Each number is 500 + 50 x the weight over its row's rms, rounded and kept within 0 to 999. Layers, rows and columns count from 0. Numbers have three digits each. The size before them is the row's rms in percent of the matrix's.

# layer 21 attention output (transposed), 128x160, rms 0.184, rows 71-114, columns 0-159
103:543404457584602502499502535562541509460470489499346429484491478479579501536552506454561571500499473514574457548521442506505602403466527507526480549541463448511520501475495545468493490526561549434542494596499580532466531558525487456517539550530552519439546520516561387560499614465494501566515410438581590478474467468551524580406500480471542430483473394454432474574512464470527551583546429440589484504453518525590532477510454533535443443585517451441462493525517481551450526447572462
094:531514530515439482566508525559424592460501470379544521584528481489429495439527513475498462497486563514538542488568508487470403590518494579428508479489476487511467502493448449522492584525585456588506471554572477602535451455560534450501494505531579442533528562508483429558488413485582530453508495613497454479439551565484528547516509482545489552495593503573464545458522530498406561477550496526548494458555463389532523523562556532558384427526594517514516524477488566586642499435447428
101:518543532501537546445527498481434544433468624496496456499540399456498483473533456507590564520500501451551587491560494531535547451479498428446447537452540390603445500500460529437505491438529455585452545525549606488526520561540464502436504530519523560586539544496468547472539490532558550369550452453636501454524557485424469468580413562411499509568543494534442533443444580522457593504424493474399476522574597540514538510470568509453499517481522477498551474542508534540590452485545520
103:571437479561547446508506417438516550453534456458526454466511609499428529543476582467444497494458508448481547523506438537471462467526539520480415508469457457468334532476476471453547473447466417548490408531542467462542573469517516507474542479595509504496492562488517474524518572558458496435518628491504476459481540517490624524439479494496458542435533469576444497406500569385397426380460532435499544613533530499476621487500516457544438528566532455547490496439480492444522490517579505
102:569564644584532419511398558489483513548474593447530479540525488476452459448482507480528555539534365554525486431441480542533524593545454476511511545429472512450524518505559498529476603409491459492517545553473574500549511539423456492530519496465478480413469471497621499541430534528614520556483484515574417553404530471558500477537467439549471536485470516417503482474505404582517437494585381520514467532531490444496500509446534576486405468462477481513448517444494512559503560446406470
103:573512545467474523415393524543486542494490457458546504489505447509535532560494521447435538476438427582529481512518456553371546534495559563545451476532504502505500550554480481596506478549557455579524537496531549442496407475485421493574493442553397468559469506578485570449441488490532477592637414510437526477501476424529497595565424611560520457486532527426524494606533589617557491508517515471510515542516472433488576471530506569473490446505596496479551579508504530548440535536518451
114:441481497456481500486464558510509545564464538495501525537606544543468505534486476435520448519511554566571495477546498504502493437571382562557568476594366540550487566474432557463465532418541455507479464483513390420466469459414448507571482444550430520523512534398548554491550427522407515482577516501444408475548515572387392551463509524468517470444504523458530495479494457542506543526557479445600534590487527499464549534538482525609520453400504539526494613490537467531481538574532452
110:549564570554501460451563535450444451499552429454577554503497475536447410494516452507503479526480577583544612480479493394507423596446463500483482456491492452559517516545513454565535478453387545512488486529429540619435408524575446518482440423438523560543523537479549481477501503630447516499470608486411598542485491523474480486498490400502461551526620497571509472524530505512533517529533488501640581538505476433529483494423492409405476460467445499543478525490497548507521491502473559
095:536556541478462430457517515442403485433489527508554508526409462434486554415474533453499453533538553494515510450496476525538522543447486503405519586557445522509495552455570522469452476451454506504516338513504492464529522524473515386495526481567441599441483479534554492511451532619567572458557520507425476523472474496513540501521531535376453535538447567495510444512423558469529569555489462469459464510589519549480366535546497533532426580511583490557488464354531546510426476552587547
100:539433537469534432545502543471494543541492508501610539512567490531568469483547404560432553497441564429463550504556578490448438488485417537511592435527513654493451533419429447441561452499440534507381524585513481531537562488470523521562483469460603562450533427445475470471461481571417570534513429526508466476447462454454493422488600478367442437495579515505551448456454466528476494522455480577487573508403495539480500535486442463447544528488464530533445515526556471477543450524455527
093:467539583502524471519434612505493494476459519435449493436521462466597498526568407535478427522424483480530549554430531454544480571563581430558527556484488424600558479503524494471478513438570529513441427518512501386456486578462464519476487441424496470471570547565507458445541528412445400498436585480466499504468496512447519472481580450514466487489561503509552400480533491591469451555491533541319623497564565482502437501411554444504472564524507525517523560512462522505502514514456448
099:559508566556502461550567513488378458507541525459583448446465520543499527536507546453484516468519410408465522547575624481577503570479560453583389453517552484507442525524499434556450474544462557499540469559529486430590527612476465444461468503445496448588467495492526492555540560462515532521481489440507509522539628413425490597470505529548466465575389558470452485459612521484489537535471537445539445450521520461519596574399449439514462489536508506501539492541509522453585442527509487
093:433581545469542533444563420488513514620503493445411517477473454493548504543542548515522466454532453615503511498577474435481480548529466425474427524550443431566556505535542428549472431507573485456513510441560500447504479587552512408563506513499460559489495501451508560536461494506458525415537569537476548529523467525514507543503369515446551490497438441558462612605480497442519437515555498401540465516522494422460632520505490520539359528564492519441384523512464448525554556498549540
096:479558428477499533501504446479438538482428490527538536456488392521517484394552462436468454496435530498486422452476500504471518463600480527608437462522503449509474551518491511481567487507528553585456553515530570532470498481422532596531503422453472540500457581380545511480547477407472468644658465450541379493530509510483477463476524494504491411499549551532511654510514490544491464460551407553480466428403492492567441499534516565512495509515515581539590534484466412471532496515525485
093:523491462452531540498440517539534544543503540464426491471467466532522554460625600518621398453507501425459515515495469530508469580490589482541472483475498499577453472477457467501581459491366557477450391484530605477582513471544390568506483462433554463550496590490475480523476481495529458451470538561539548526487411612501537479475544484493456440532505451585499442489527552476502564496556603447537499536520468405571418528401525433568407473533493483445546472479403482519530473516513440
101:502463481431622505510578532512487478529444473633530489394566493500481471533460410497514535446550484587467551501500403529514457536543555536576467513547521450509569555540500433489460528471533453413540517487423508451549442465491522449563460529525541572525536471525490455458518505523588519385519433570476441468500458382485546418496501520454509472347562527446457571480529540480498511567404535475550561484450473512460485491447559565520503493416580528513514474592534546546531650514470532
116:502548527481552521477469533436439544584527462472495592576575442515551503488581492490550483478439589496483399484498521502391466489506502522534577476508483493508496564586430467478527526473428583427549484647619536507493602470540462424515532527488470551453502485576470547542566460466450527486541497496522477460478415580450469485512504498473443511473592601505522537530491506545537438488504495481534579480543516541510373482519440567446514593456430588492604570481393445452566527506531425
117:457503473518561499551448479539452535429539550488516527486471529532491507479429463539510493499458580540554424557476408540407485503552388588560608493495409544476525506506472450543469433469527496453499468438519628572507429394513492520462512487422489443532541576546510539505437441519536578585525494529431421491499542507581509521442429503437498426465638524454516519524437473480546453537464387516520460413535393456530474484535488456470534445442519578476509546377509470569530547560491455
093:490472558479457519507404523468501531467455490468451542557476474486478565374496465354487480547528477358564520500529511562445566539514380574513551544497533417481492492486525561448425467491531500509545508444499420477484555406451494548551551533619497534593571531481514481516567453546502557498485536572541426553529489360507541500460544517573482425458495432542552472540454464440420495453424501590531461540493532446390448515467451515525567471512579524417510516513566466519522519525487436
096:584497463476430466541478534433462494483540422474505595446468522437384526544415443463464470588483490486484504680415499537550516433487445503534481549492514385515461527419487517509511552626620459505535511492504470494525460456485530470531491526494529448368461491500430481399451513535539447534397508542572515516548455527512559603340499541560569457551588536494448534530451558514494506509532496504454540502518547492550493534439527473495531466463490500438524587507505440522456553538491508
102:524440488414422513527546471490475462538528473566559529535550452511539593452492530553479529428503465450382517513498538511481514503433559499461485461535534505479475478521562564567476522549523505547487584526588418538428541692467596585491562550529563490540500577495511512467429468485537461411454454521466495546573474460433541483426463466565528536583468521523467378405441534478552623500505565546593447434495508466544449552465565473525461556531513450446457582465527494482525528505475564
102:487487539526484506430547461475544480454493520553574485456426496441486542474456472489561487528459400625525473500420419577519579536547426670510565503481525516446514407432549469556473457523535483473499493469385444487470462510530544575608521471483526458495550518560459538550476492476527445462501524462571611516529551380514487475520448608574487382476477532405498503525476611590527472487564501514589538485511438510498535550502518474517475525551554554518471539533515458458467576481556416
106:493483502514553594520441473457455544377446567484447419580462481491449475540473502528484459526536473569510520490525414501457450413530462429436395446602517465545561496613557505499548601470523471482502486448537460576465496499517538522503430510550541465468511559479437486422530501423518571532520457486565519479549488499490511490466596495572535548580524509531452499508518581495569590410632442439457444509577420403518516432490515471431462471480435531477479537546527544410448577479458406
098:526475488545487527458426463555605468474445551539484486454528489518530511533387571522488503542511506539589498522497552466541486569470457556460326506554478590560533498496532539422511541509494555513363554615580424490410543481511519472535507548475551519501461541477458473447499464469513519425480448551451601502505563468481412507509586564545389436605475425565470464513531472448457483505472421469522523498618490482512519382421515470457489500470526491485426448480511469459490396447502510
108:469535485472495536371509560520490475453480512486508545484465472423489452495398538421492517551493565482563493509444409452510421481499446593550448508417481508509458490461429490520462512406534471510555505418532562495515438355507551512612423457464525518501525585503510565520520468529508509542589375589526509490451506470536440561428493563493525442463653490418461493482478558507495517499630449468460524373526439484491546519456469493448506426558471518505546485474465386519457507474436506
090:502387498481510496469462476509474553582581435493511484439453454522479481519439464465472533492543442502460467505499509491484468520568474505564507481441574555403538529460405476635509475461455518576587468582480539441557475503482512403490438546531506459504499455502435467499513559497482448625517506421447501471548464606523564450437483416434504578478602578521474541450517445615499524508483449538464503602420601398490507518457468485421505536491522545609503532544463375430501470491516503
099:580545492478577403532505535434390536487545559582515477468473508468482478491624463445562443558635536471509430558509446500488455422443501559544526563506513487468538561584521470499465486521479489564599485481537543491541501532434440474463413533589428381545473509470506478509519503448484511520501500519533367480476446550440435525546492413477432538482436567542493577533542524466440417470516439532505572522504499525510599505539488524501375449435464598526591517470488523491413522565501480
101:548481413475373456547495565512475511518413519509515476523535509481689450507469494480521501455451574588417555588528506463367526550509512444463448498490508482439481619537495513502451650437601461437533579573537546502541491557421479521546565487546508508584519477489518447444502439498525470473444506519477476436565532485567595530457440454465521566425443485500455545524423491503506473533567505463422587556508462571517571449481503558527572505562503453517442509492517484488555487481488509
109:456480569447463494482454443553420452420403577480544510429451546477484449545478485507557533466521522419534554438493477487491489524520543471482532477416478418455439466485519447526596548498606514553548592550575522414494575543448488459498555581506420527580500577556550400474435572515514511501465572424584488577468541407483595531436540521481401518578464526495463526517492558433474527587442508499485568509511535555528447517444562509555448525628565539495503518487432514460527464468473432
091:547479568453466495487513516492414551521509462456471506440520508519577515558513437417494554569514529405545516509449502478459505464519537519616489580489441426468463518452468433505508559540570463491457565507448434623508489422541497476584395586486448520538429495451470428551626525546383514580499521598531454504584408443536462529459445484512583567505533485534517570486424450481451537514522469523609501500509477387445556571471468575518514465509465478497510460465452571463551579516489570
107:521509477526494543456556505535482490543538470578489516514493448529533512376475520505495487526438576551500500525525463560553585362562479592512446568476487531543427373499423478503422561502447470517429542507437523528503500461539442511579481518562481499582471477570533523417435426526452482477477526453495476488506449545574356591484455607488485460505577473376432502408485494571551523536496446510516529528566397461484496496470465502497440489448503594423553508427542440588530491422463503
098:597520554550527409503498582486405549502502529519513484418507438547513490542555492499476562387499535598539452468464435523467518519438447554560444439480471583475553482490483506439520487520507478482546513468562556537485430413493407460445552465532500478489529591495443469384421478442418459515559559558530500608493522549544437535569492460553494535469548644404514571559427488504549505530551409515496441507538521502555404437493443517483562459541564595489505473453523458544557561521449455
099:519539493637521437416451522542447432555462531528435450499514521484452445464556441435494538522504483587531458505400498522486491406444467493524525422466444478493538478573533530523437609465505476470395495567533472493495479457504547518471486510470581536501449581430606429526520509529559522632528503557588456594555519453572423533421521552523551448550525490461455543447479452545548476474419377531436572478547411500494464458443495493559579460489519552537515537440477399553542497497471515
098:410546533523552461512481518452453390487436450461453547553555485558494498491497346471533472412502625451521591491470468538440491429520489531550551499612538484525422465493427508518455483511419471506498425484533523459473584438566478459568487453563485631420534439418539488484562442466543525489528475501488513478431393459509561476477457555539497407441518504441449449466526501457480610592524517540521407445467583531502513541477475470537492491451551473448378483547494520558485486525450532
103:428549499515498548400521497510459532398449417477541463443513579500532488505395554423570626495494420615541493598587552549470421413519498447498504517538431471489502468573425467526473527465561446454526403503471640528503459497497565550542426421520501395525508492555497459513562473475521534489481493485527443516501521419475550545405528507486487428539520470515449522540482417500565523502544457421533460526522492509505491451488453527553479487553407552527509494508598486572450471642542497
100:428468480527536494458501513442441569453545427511532436557495538593498522531492528439452531542448555547505512627534453552454543499537507620470488468588461479457508384556484542417423503489529455455663500492569471435537426530515626536473632583502439563429514536498481523416510436509494439571511462508564501537550492526446511513429509465451541547490441564467554466438512511539468565486545458500521469572526571547471530461507450448550551520476538434576537565536539532464400481470512489
095:497577534565508469444567507530426388500413508538498510561442564503565552525523577575531430564416642535459453515471399463482539462526471571559614472528518502481496463452503570556410534530470498485467492512489548446514457541555600476491519425436509584505504474497516561454470432460546560466535533527531514541437546579431502423442519467583486511514657483509499497489493391529524471499489431573520415584516503451482530476566439557439461595550440511490497501469495568503515495503495426
154:484470555488446536582509447499581436426446544559528463464470430504485442514550489553491523479547415413444617432582603461525504530480559385461401521486522534509554535407574488555506550531560542490393526533502430503515537563519508553516562558486537530466477437466530486541465567458570475403456504517524491443479579445522561464579522478493583600533490510603516391522520542462505549569393508561454469470482535527534484494406516502532530545495543446437475502492429481518593427488446495
098:562496602488489445487512555505617561570509549468477519666523553461621530511489493471501451493515608559509419498496522459480529545450603440536506497532437531522488569538496527479474441545442546447443419575411489537489526518539410536451447499478465535499461481564539484412503425494447494499513431564549418544405520521488424507443564441516540434434497497493534466547543471567460533528572411443585524434549509497512534441491519436491546514467455439437569612494510502518494567580527452
105:446481480524494514554565515506536521478326531493545439524457509602499576469519473492486568564505530499466526477471412521500552485463477592562441429448542485501407429540493568512468494431507399492554549496412410572523464499491539500450475537514529474462403514447508462494541559536459572503521456464467537536572546450479469548474521462441540452568524416444543535444457588410520537582440553590507373467484375483455576516459428490515554545537431535515454535522508506529512432558452422
105:490516617497512620497481478445565532496538505443437374492505551556513418493495463549540565404440501441519500560459480390620487518510577597512512433496532438529512486397485477430546495508546516510486481536466634539563476466501497472494483520474539496436535488448521449512502576505463526494449455474553594372462476485475511425485518552550603475489451535464547448544533605453497396555473531521433635484513514452515532515481540472422478552505554508540479491521500491443589448531494418
103:446435478504384529494547538552553452501511563584555586488535436534521529394567498448495544508458541494503557604496552555452553556545489527505480475460478559509526524474503551491428475524495558554497540471573441561479484416512533526579545471449526568529488577461515508546515499487531546468462559578542431484555522516426410451632560573497517623435556521382462592542546490514479524471435425569517476500429523524508510459485514421477506514475467571477426499422494365546428480458474579
089:483539485510508483463419498608469479456485573489428539500504405417393531459478569515561580502451540521460444505451509540518510519495501501448508505453528572582520475484422518482532468416553499483521538640567476460507438545558376493455573497508491495536572444522489511447484559532445486587463480525627556481472467429468657492472462521576484526552523600473466580434471469563414499497517527511433548435505468554486448456456411460453564453584500591537514535534500534497560456455559503
103:527433541528484624505518532539553519515412458482492395480547534470515439484456554464394464519498434494563480450580508506545503638470554418488485504517394436581470575501449560491478525463586475366488512491478493476532530566504568590451581565533459441588515563498429479453480478517547492454447499458399532501387529409551553463499538534441471524550503527537467550441459577523516494571551534568490481536517470487495593519414493457550497412480566487559496432472425515540502464495454466
# layer 21 attention value, 128x160, rms 0.212, rows 72-115, columns 0-159
096:506499502516525415495465437476625419434442511463438513563546494604542494497473463573495444464551412483550506451494539446512455466451528498560576486564583488470524522559482563441490559524468593482446475468467483491582478445508490432465584450461520558528604535500516508512451524537504565458445458391467506492439487348408558476426533487550470509526520390465500548531512466595527521500490522544520509543430446511537458536436468519433525570544580526517487527528468530561459501555580667
096:521460446500431499566506435467550480422560547600387548557479439565453542541476531486475476481519486478436524468404493488491499404551545453499525555587474610454599429434660569441444541497526472408466566469542545425464561418549576497519471480503516500405426502541545536483533577514529488529523491557460458542475474499494541559483492525545400494459433523521423494548510515518557442524565485498447479531511439433493477506532406481444567470475511564637527535567478437509454539526500481
108:447467486525446528589530478546475477511532550441425466453482442595530562521507535539526458480455491506496464513518557507472454487505538402478515434465493501417607507470530575490554592584496486605441542387553460495514404478517478539556445442469538525546525456584495478528574419487604503473519529467435499477490582466490476433420538463438507473493493559380591515547503466545474462509463435523449440450556589533491582601414476607525482508536465538443493450477370544452495504554559543
098:539534455434492535515606521518541407452571472571533474500371553554529526522545461533515545511416494544515535505476537444456568444490527529541540431555501502446498377560496545519497504537540569433500460527447481533466435428555517474395570498554552472439490527462460526497432425448408559533571556431475535412464448479437432534509623584453566554557593492560486571465511454494487528487426547526526506514529517589446489491622501413511556426462537426534461465538503493489531543547498563
096:458549410499466480562526495502561496490526471470443526547502512428505449413475536528608458498480573558456487537485495555515454489485427427526503558464455591463474444632515440503483555435468550482553503528417533551485579467522496394482513499594506482454475560509594446630563496409487557505490410499551448537567515524472553412460521530383498428511542421541515505402437470486527420502520456428504622502464402511541440533473546485488560530440426562504470571503480492473488501425480534
108:414599526590536430535495544518477508609497478478500474445447472523564483572566514525492440498490567427391441645437496488547550535433562438496438568429502502479570491541503468412464493522497514456524478529408534499492393436421489477417465511528579559565569465530458493485460527593474466425563572547492476498528453445510591490530470447455494449482514581522541523526454582591484535467492518462568460561510501536508450480461517538469589483504436597512426509560619446465547471505507497
111:485505507460547537493543515547532513441427531570503395533525482562556479535582508506490564454451482418486378531524533537515497456559484460537479442567491391492451442443437528448458572465515519464535560560478428432661476494529482461458519489447473544515411498456422505520521480474491533567526547537517533515525531485489543449503561551539491571531456341514461532583405501516527608543562457472461418470618601549475485602566483534492452499474501519477513536427539540514425442417502487
093:444481477613530506631433487451501414523483489446393444601530490575550501520523501469515561415544471561373572511540513497485528520473540527568488547452545556530477511494472480517485527588556487450408610468522439535504545581570494463379401489409551526549514481510457543481462517470474505527464533508384534503526526482453450546491478517518543508472557505442478535476526439577533491417559606400510574505543500550490503519514507499519522440495518420478556456527431536553537500466554357
099:495603520546564531457499466503499558515478356491493456412501391484393434478413489450518572545529517430524493514503528466507486586597598593524564517558478398453592530483562529372475531496508538494547531442478486540522481446524472563410518578429434516591435547494486516449562456508487475455464549556443488457500533481559441544501498508509423616495539442451455501459549512487573536501492413426522435423474516462507493397492558520534568465523490493429497513446543453494481578491495481
095:468455458444363533435570429482466534494540505522549537477527523474453506568532480525540504403587461519486413500519556550591616474455380549575482457495527508452436463522565586436518468504462480557545558564463436605496603424505480526476593565492376547461495505510539538559534477582521508539516553513492505473386529527465494483494425521530586523516510492525558528534474521470545508511559479454550476466496521485503571457490377491484531446536464430568475592423569469568502453530553435
098:479491469489494543440401469502588543350462486555468525600607494480510520388553528553523415559537491476506508481539426507573500516487540459480544378505422445521528486457553611478539576447558420532522449424512501537336554510441603525520522479486521497492526446515475517509502447488508434536534517523523563549521440497480444483498533512393475501526526509591552476567500460489471466439557434456529497532552544539392420458461447572478496534550431485500535476525567565583466437521472515
098:524519518473479528586454531580449496471475582521507443569487564639581542491488583508559512530483498555412522455469478608447518474493541568477508544474484503495455464446485543438456521441497559476499550530517493509571476485400519504494600421513475458599610359519502495468464565412503559568507421492547430487475495564509530550485546440461561493423525556526561477495472491531475484572417547596487471539461451559491402542473514482539518410500456560523494523400526533416446405487420478
100:564568520484510460512458477538437594518542476469507585554562496498455479467459486527503579518477529460483510507508528475569487441496502532480538457468453495451468418511486443585600493482448443554476498457407514452513442437495550381546476472462471524485494459548530610491531558481410532478523465512627559490392555485501526500507420529403517477564584465396456536526505596533599493512431517484509484593454567443482521462470544412487565444492542444537425559561596371517528477413530552
098:561511549542558429376516488479529532498456493526495432559523536483469567486497387443480498525463467595544474471418517503562459484506443478483448510514489507496554499533511581554410494465531436507460661493450474511508501515458551529422508632428514490467561440563576553548543461491519472529466449408483465536430607434502563523463482502570520588488508555444592584560409445536486504475547474545468424455498472550395563517495466561469503566456520467543465483464489568432435411581525495
102:392528518503526489515454436497537428520538545400469473512404423484486517538534541497448480486443521472505460486458574456477474513446494589410485581502531542501458507440523519520430485411459513497508567498579540540442572480464453586513547465489528475520434574567524548466525563506393551530543454516523522484540498584455431532489519417458499466548502523546454458430452485499419497387543534497474359551546511498569479512621521490549571496505533605475471598420570440588424439483406537
109:540501448542459461452488483487572531544450479476442425471491542553547534484456501511578585510524475618450484523469458501523521499521462481556489539471500497469479512562549449480448497450537426603441578502452462516543468423511505535443467436439535462533524498455547508367450531529458489537547497547506516536458525508606505484480492569441459554570502440465468484431464526492606465535560438470437392504415478389523540480455498400531458510530566339445411455438657424504471516548483533
112:530627419464478449484516453532490537639426382477433479534486547543524518492580435455500509474496474444489464484582545407477491484437507521483507495553533548588494554552468530506544573496541498559544619536490531459489500532594474467475538429598470491453491486466439556494492533459438512449537470547552584476501505568491548446584508499562484496481538398468501449421478436636420526547498454445438522516388460471381531458494539517448518497410504502507464550484527472438528586491524583
095:457497527566478491561443462465478563412526384566532461511468545504518494596465543629390576389560477555370531563474558499488426468469580491444491437605484527459552492472466550566488449451452468501449479540529487495436447568481453439536492416510532553528546553484501428505558458561509481478464427470424531544419519454445488476536512509510488453487474527416574589402548551473529564450531513545536507517470487538507584439559526468433543540503409476437506537546496481485532530397534547
099:543435522573500523529514532481501562461595471426467451439513431566501497453484564530508520485486488507511452385612503449464534492494496437503465515521457516543568411611350521503482454398451505455521502458532482548512581517513471511596479512568496559560515437512511498544581466559461586510459494481570554447491414454444467400514505496574453517617463550467563440529491431449460550497457433401504547533586456405522488460463501533579524523534494475486546537498481547545528432515639516
107:531456518573533403510462454522527593453369518475497490517478542458447471549472398492540511523476497532510553443478504507560469496481472548470522493491572508514589570437482439557533485522517582534506402488448432446549524505520462501573576493417475532577471468530493359537533484512547409428511440428616418418538463515472407590513635462528425522517497533504507452517473411509549442470524513442462577534604447491544487477559405520473537469552540504441549496560448497538481411520522515
099:515451502515563454465460556543396486539500442539449553492533522569483540545545489558411541533457531496530516505548558561471435479508555439447374562427498510503365403549485569528522500548460546526547502513497490557553509555542491479493536487523425462545514500535604481519578503510540504417537492517426431467487448567471540488550549471476499484504581444615582467492544345426438467407455529479571613521508559451497564439567552496466453416444523535531487488493559539534493519388505523
102:499499378482551452550504533590509431415499518554578517533521381505558572469550488441531578461468532461566459462548453486543545505492543391544580530450451509397544544488440507553507373533493443487535495583554495453516531530495510402503536387509447436478544513577505471559553502569432422551479434418508489500465464466565537528469452577605447450515509573492494486534502479536468484448475465496529560555462531552522378489509513499564469530490517493561443531476400433455461433550455570
093:531601544470552516530553606418546559452552478555479499490436499441419543509578443531587479444516437518479485446448512505575436462484505477554553530431517409426560489507529533491378551533580452486583424442576513580514407557540504517500499459598465502561531483475535474486515485470479404461540498403521483439523401425595493511517451529478569524466479549424485481473584574516442546415510545438525487537498429552566540577466511535528405482502482468576503542521459541424444512523453534
106:574554513456533558464422510494453545521486508612409541525522478519496481473580414443382576427461537479439508484460506479396500530523538499476478473466524489507514401622523437433469520476436527512527530441462554591462533510503414426423445407516446454494500437414562553463511593490502556527530506514538542459496520438489554475517499526447400374481489500505445589477536468550457459436461512514521537608468499498479547463459509408504550586428503571601531543413448492516441500490530546
091:517543529543510464483461574514578522490474526475478561427570530453557487510483461499542583603499532505523499527572464490417449455451506481533539407605440452446398389537523482415435541518467555470493567498436464488448546468562505563535504455423562460468443476545558503511545553585446531537462575600533511482505508486482454380554493537412522498451493508474463444564426592497486543551452477476441537359567559451512518497442468495519404559540471571463458555432517513429479579456470557
098:501492402545439481432505486500486445459502507428471531498508390533533558437418421538523508455404562541441535492561476465494592574434588453488517468562462510604439506477510488454594475464459475497496470512504540536469549348454546440478426411541581449382504594524535480431522446445449441525429497556601559504475522439471554431475445456444560514570544491509554514552506507573517578389440547463505424479522577524525469490486484470540540501522516494536444484500568536504534454543483440
100:493498568547476540557462430433494582568537537435440538506388513490443543474476528504445499467534524514473433402529541592569574499442427608514514531533472461505499541591497519557503535560495580472449422445422515484468440398507489533604534430423536596462486523505493425532423567526464571533512486532516523442552581528512480517374581523493464467526508609482592471455535493565441581553397535544489503532531509423499397503472491483473460499460552484519442462502440461561501481544449524
105:472454439514493492636494477478490552493585550503557544545586518492542527527552565502475503512562540502383544452524492498525477533507475618610498493499565553418552501453505654476493508510547501529426400394468491630508506472513587540496507553472512499380501485443508524561550504417474434505481444546489517403492520452459463459546540482470421547507508514491555485489546465553469403453479497541478453530457582501449578471533464526500431444438526418446466470552484557586473432484530603
092:556510511540480518522541494470514494473488515451537465497508478487353443492420588610561539524468524554428516548551504466545520492567536470472563474584441450563479503430532567388462493415434515550474491486466516398451532426520520527486498475420572498563489564427439549523456548507606470540495511407552547496534541548497551394590520453499410418508499449516474562463514522530377538527378498577499488515493557536559484533534523466537485522458437583452495519502518439514550366505553550
107:506544543537545480432418567489562569568594551519402529496541494478519415503480541552535472337459507524560439554406508444459414497498492464524471444620479438626527469513523473515458457544470495454511545572455538496558452506545493445457504463499490412418488483438529508506501578468582509440574536481516525532585501592442546462447510571568524426519489542511457469509493439512490445477430480468488482571472383495514482476495513583437596435408475521573485528449558499454409520523528530
097:469564494522518494490539456481452500482483474426532497603480556481534461474456459556586503563548561433541529504556540436540514505488535538583497555624551517520482534574456479567454419453555520546483561576518461481545329391507580372506499581627476490526403467445463539523543477496480541518489498524502443501554454439452500428474480640402446524530485427544433455448510397591485463517503540432443441479454455498506537523533543447554475509419456512499479525447506491498528498488496487
103:507606557465536486505563552488552608438484495553536579480475518568473488364472474556553500448433580514479464554524529497555528521505454526573457453563517543508534543416467540534540479542493471486516477540532458548455518522570472487559476531549554462490466483590457614423398567464428519492557554538508489417447423438347410521592469556520451466501581500541559490540442487498382493473479474492479480590459475433508586405490524463466573513451495535591518486542544495491560555510477504
102:461572554493514511489560515500505522596526529532511439567492459455557492498469601495392588454536463512437478529494456438484491501454525529463510537480530553521565566456435535434573502486538490486497575468507527562542493502546464494452454561436498552519446539498460521506449527627409454530556478501586424591509472446495482514397543472429486500606425493491503528411474489434496367403493459550508559514497461508459442434558491495520542602458446560464634589474559370508442479466529518
107:496496426499659481443535549509542503481483605525530655515420450519531608408592557569535533497548612423437517486521471471480468548461449546495375458468514510595484452474492553481520530489465451481491532501467559424425546436497454452478542411500492553537586464441599519550424420518530511562451558580492547466484451492521444483550469511504515490515524524483473447499462558505454492533538465461527518589545486491429491539448517488488568453428503548493508555486381477441473570425485515
097:543466525631439495592523538582410513596465539480496612471540474490581541555504544534526438569560514466537449469508599480537477518500540384520575510492509573548495589541500442613520515500532434490553422537454460485415563421451463493508469433516562420550455503443527412555469542673517556436618527549409454468506486506493454547476475475501542481392468485486494531552523474529489420466506523445493515501560430498551511556431530465510519519507448501451500569540469506504462514475491507
095:539589449416554460522525564529494542614467465461517497500548510475521472529466421529451500440569374417520481462599476526480522505594507534474439408552482448529447483551539577455527504585546522480481553514458486507509460494506437407414473543455485450528576429418526463517482448562395519533592512424476551552531468514482438541477458532513506506380473447505486511461455461546466448549468455521404523478532495516610475480575438499632563496524547413548564468573501516421532518457547553
132:508456525390572580507426448504538479533495523556542508471449539402405569432422511419531437527483461547498562519486507475500535452553504471567585543502484537401526492505513587453540466564491493459516506420493439554453582589513553498531661600488501582516472533573494506565508510448467447505499452421516471464523481421488408536523489453540463473538428581470455449439596474473559596515537505562514491476521509481440498521612489518493477367571475439476559509499542488552454537561465519
099:516640436517454542469522595478474469469468473508467408412477548492418483472500489460496478531591466532552466507448566406559502610478477466493474470520505450471572527519510417500561478454648453538524590472532549473525492473421506411468530554550491490527583546477520449539321483525420523482442511523441500487552499561541496473578593510516469532530472460413467537527447532508517481502541423522477480608492526486528450596534471467510535479468496461557471432487588431499609430513482455
105:514517505494554500467483469632534553527539496514505611581533410475476486525470473462522434500485514458421562598501491543531484546480405459427494422516413456491546514524430484528518481547542562535523472497538563376408499578516512517501471543468585486492474494472462470537474464516487461415559515549455533501441562486499499458544471452534401495419484515465481472482629466475417523406470545487428472551437581525495428444607509520461471441516507605592635601502539484543515478418478541
106:542515446478476484424539414466531455533595436539467518479486507528418567597502521492494437546461554516507517370510531481476443521574477425532511437488587449347525424533406589510565513458481466470557523476481437573515522545407474615427505536436433450491461549520510604507466484493516508522457510524491426642477482487565543447486507528497491401481376522556494459530507417494417507562525489486559397441469518499465439493468469426500471547513509483486576526464510431545469498502469456
097:500476597406598588508495487564497611543469414479462449526496528447465453535457426547427496590494531525462501507497610558506448472472543528511505542584499482515463514493452367461465529471475531451441588508567514456514451583536542518493499469605503468489484492481522491464468583517381440519592480541517558488508397429508491493468449514576460378500451568486549522516507464498629501529469495412502472544475510527542573467455513605418563479479535464489561537537537450473485513626533482
095:554500432525431474447501484517573605514517433609524490447517488505506433498575491501506396488555507482542582466570520529501530415466494514505495538550500462444524517614583528470402531443473487512480505505478476609498581473542548410550434573485518403489460444490449447414515474442585557546450503510482460515527503558430532531465554547465482446554460429439516460541499485446432375478537543497474469507525563456439508520505574537590474537399550383509480497525483409529460596589554541
103:409530457536565493446585515590522411443466523560456527520508530429492499422501503420517408492503417451465539413373593521553493421426491518481511459477509510344602515541473514499435457612480552675446457432550509530488556556501484541467610473526568535440504566503497440529512555539537541556525466497481530492480525553423537518492529499559511460477448448552557457546530526533470568452444459552483489461490482481432549488423455537561485401508511503460515543492451513482547501463504450
106:545521561492424500395418604457525472573507507496476472428446551474554574567528561383537431558536450462502531477525553498523510499518537552544510580458569513566423495417513515482494484439437405541526466552542492539537526650444542491535526517469425565508479456440405377526508486528484473514480477468517422573541426566469511532492490491449409562473525469470566426509488454443517555422441563524564533505434448439534522500561547495491525520517600556465518483552519531437456375496451467